{"hidden_size": 160, "norm": "rmsnorm", "max_steps": 5338}
Each number is 500 + 50 x the weight over its row's rms, rounded and kept within 0 to 999. Layers, rows and columns count from 0. Numbers have three digits each. The size before them is the row's rms in percent of the matrix's.

# layer 18 MLP down, 160x640, rms 0.13, rows 0-42, columns 448-511
098:552450549514505567413510455518476466439628565494457454480486572521471512510533493507502500584468611551552459470568473515470524485540507468534613497474478498533412487463511438477544455449539553
105:513459387505445542493535404494545473482459548439515531536546493525492519546592468560412446496496457494529578478503512570498458553598520526473561476511433559475487510478472553587573581532480469
095:463529536508569485579521536514506473559559487470504501524523619573504442448509521549487456518439430522448564489436424529464518409454508512427531623544456559527462496512513446589527448577536450
094:569471470533458547487447446482542503490466494562504449463527563517480492512468508568539513510581461462517490600394535437511510483521526517482566584403561558563569487541535469446507534480498545
114:474398474491496540391514543370498451453499470442498444380407555454462508488441421522461481499543547415507462452455443450446548495453534513376513372506469542504419441547574468459497406471411560
126:466417443508496515400455520432477507463475446463492591400489590433474500618550504477575601494448517490448541451474592507453482523479510474454441452486529547444505723523455469484513357450516517
105:438507533494485559484472569503581510490498559477523478611486530447489441554465490545518524508474534446494510469489463475495517498491537594543541442465468533543484475541469511492517418461431528
095:521524606566446598545570449519551522388540416647491577514470458473519513435552533597413528512543501471562508445514519453585522553552476460456518466538626342512445500449575489579532484415519401
100:444564496486456582470529511515416464541558476440482588461404562410456523420505538449532598447397416491451461500502566428490492561432537483461454488515478429492459447517550542449515444464396562
103:463470531550532563501554717396541512461493459531506551536430487502497594488538495517516467571554517408493503504558484521452355459567468503503488427571433480582550561585533498496497448527532581
097:462557446426522668505471382566409514380555538578494592519523458470546497488584439454523536516527534416417511495463455505529516490551526477511525518401492569366477511456527558542546538481474517
097:515528463563570423442472449492489486563511413554485530544571459484552450441475486435550491542430485530499459443447502503535507579416517533516492554481514462537458496525542497525565570567499521
104:459458502444531467523503614495539467456493501493526523549470534557523448436524528527427533477467434479462416507454521502472532522572409527487475410490449461455467371530522517482467513540501528
095:507512528580525572411545558379405447415483535484514580487562514464521475439423525464528532463583487481555530560442487499411533601515523558513461530476364478458582438598551493486524501512548537
100:476518526487453463366527462522465457464573512570515478538476449556585525486513525469456534503570508496538481419543488448478509513471448549624558568422473530508578496549566531509510506449565477
103:517380489472508521494525585533574466451435465489485519407422414546447594419527522539466517466519499453534439471491498622524476487432529477532525546417398501558568449462457441423487570484409453
097:492518485524490437429476507480470458396500445551480499418621500525590494501476491424494456567514464495418512540434393483401503422457407484523447431558488443466500522518436478422479527473579466
132:516577511487511522498490547486554519415470463470490620376459531502473486716511326459578619424494553427460510521454531522395510503463531511422425510472482556434515788488504473478515389476526392
098:561482544509425444457456532425477527511458457534487516510458511539453419552521476586482528560483411560594484485492513532458466495489459522459488561648564501509387529558472517533623465462531521
100:501513552594477471542542562479453548528533513501524519601485594446454440514564501571512619428461435576528582558468495410472486487555498497436545513578447648535470493474521558531516435575471492
101:532501534505529409474512566447509444423550420525494502520496507382468517470463527462419536490500638398554501468663576530487552541514495449493528529509436450480518470560528531457539489473456514
106:454496451453549559505472447526518486505556431479524473472534500465514569577428465394486539523460539494562352503454431471425556489500602463567588508442449462528549495393479548449463537477478382
090:465466456538578520545492542517522469557518428519509520431453527462528584430558628462459543478521555471452551408620472400517515488601467437473459408545512576432464507593499472525563452562436423
096:510478533499488484531628482613486580510447483582515609489590508501563495425631606405529444490562492503479552492481503477562568441479500446467585387496535567449383530521546565533533444519463505
104:502476371588518532498533496500470523483551526472516510545539479543505504491569523471587477420546420452508409519517497431490519456428488498557502480552570405494519490435505448458501479476475526
099:461439509601458494559521420516540544431533603528511458460502406451509497482454565387410437485549553428522519489632403540532455525416612485546420481410493487532558534480467498566516547547531493
122:444471470376454531531399580506469402533501463587465405487495555512521471558437520538368584443557536556464519392546413448567581469426518519530553595440466479542440445474510521461472540459445451
099:440466453509530401447508522454428453459490541517517506561415471397504447508431411488575516517535494570497516511548506472453503526458459492342466469507482584515508513528498513476537478505479509
092:542458485518532516409433467424576531399512432487522521456455454508500485531446455507443547486508585523489545492508470605527464517527559497611495487377554515452583470419429469441508464553474561
099:528511477461505556472521466461553483495507451584486536539536479493497489409551481516552475465456553482462604517583471472503520527577479458443500442421519480492470526456588530450544448473530532
097:489560461521477595401410379492410487469560491499462411440462603442407537480439477555585471498505477518553471470443432452577354541444464433552550429554457465583483539461545530462516482489452574
095:520526467560463484432483570484516502497523487498497429478514634539493520537428527412553544553477529526450511541492495448513458524469418436455533552517498544600461459449570478563462519522557453
103:478502500529513591444479467499500391548414532471525481549501449517434471421333515622535583482434554586550562424550557466435525460524498525490571535572473481536548530515479494440505443414512574
104:416487561500557454492505493536524407427441533571526481436466442559506485540490471455465497572545487451471473473534574459480483504495506477490387402610448551509457526505489452520487498542573575
129:522471428488530489505464507506520507434526475425478615432425554420483528619487389496517504454389439438453490469589495498396516461494550420506418474531443437471476685524430482442481466476536400
102:534536481489476486472579520379515553505539458528519538424489598414475512398460552558431489513560423391507564562549454489547472536476539522451584525430567542589508447490464500578538512536492463
100:414428432463542571511466450482498489533497443507523545542413635431534461467439564526521469530435491544478356571406529536528528504485490493570506458515546577504496461490435480537358406407487609
104:462571511533451511429502492450435470434444440550461435517494468528560483589466531460522491566533419531487440509448500461452514464438576466499511596560529464698456564427554538545475522540551390
095:465499490514515450493453440498508545399575367500506444492517550490390491529408485475529491453468517493427331552443434469466474468534466432516475479497508596530413467504477542499506531510575517
096:535463502545484466473547465394555481468498557471483512414545475471488496522453524497583493450425497455517458406504427525520486460514524463536488376476434511464593458509426431456485550489566509
094:506507486569416461402399523389523455504500636537501510567499403461496559498470503600500493494387510454524536500483529461463589480499620520583424530532467491533482461532465482551476473524383514
098:515478524395535478501505472543499401478544480403535445400500471547480471466476502502513552509532475449484410403516557460439532586448498575549493448561453473460606479522467485487368537440605444
099:498436462479464479468441486523458441465411568488484576467444578482504568622478477431471523511435419484468494467564535524536426451497525411393495564449453515514569456579522506541511438571610513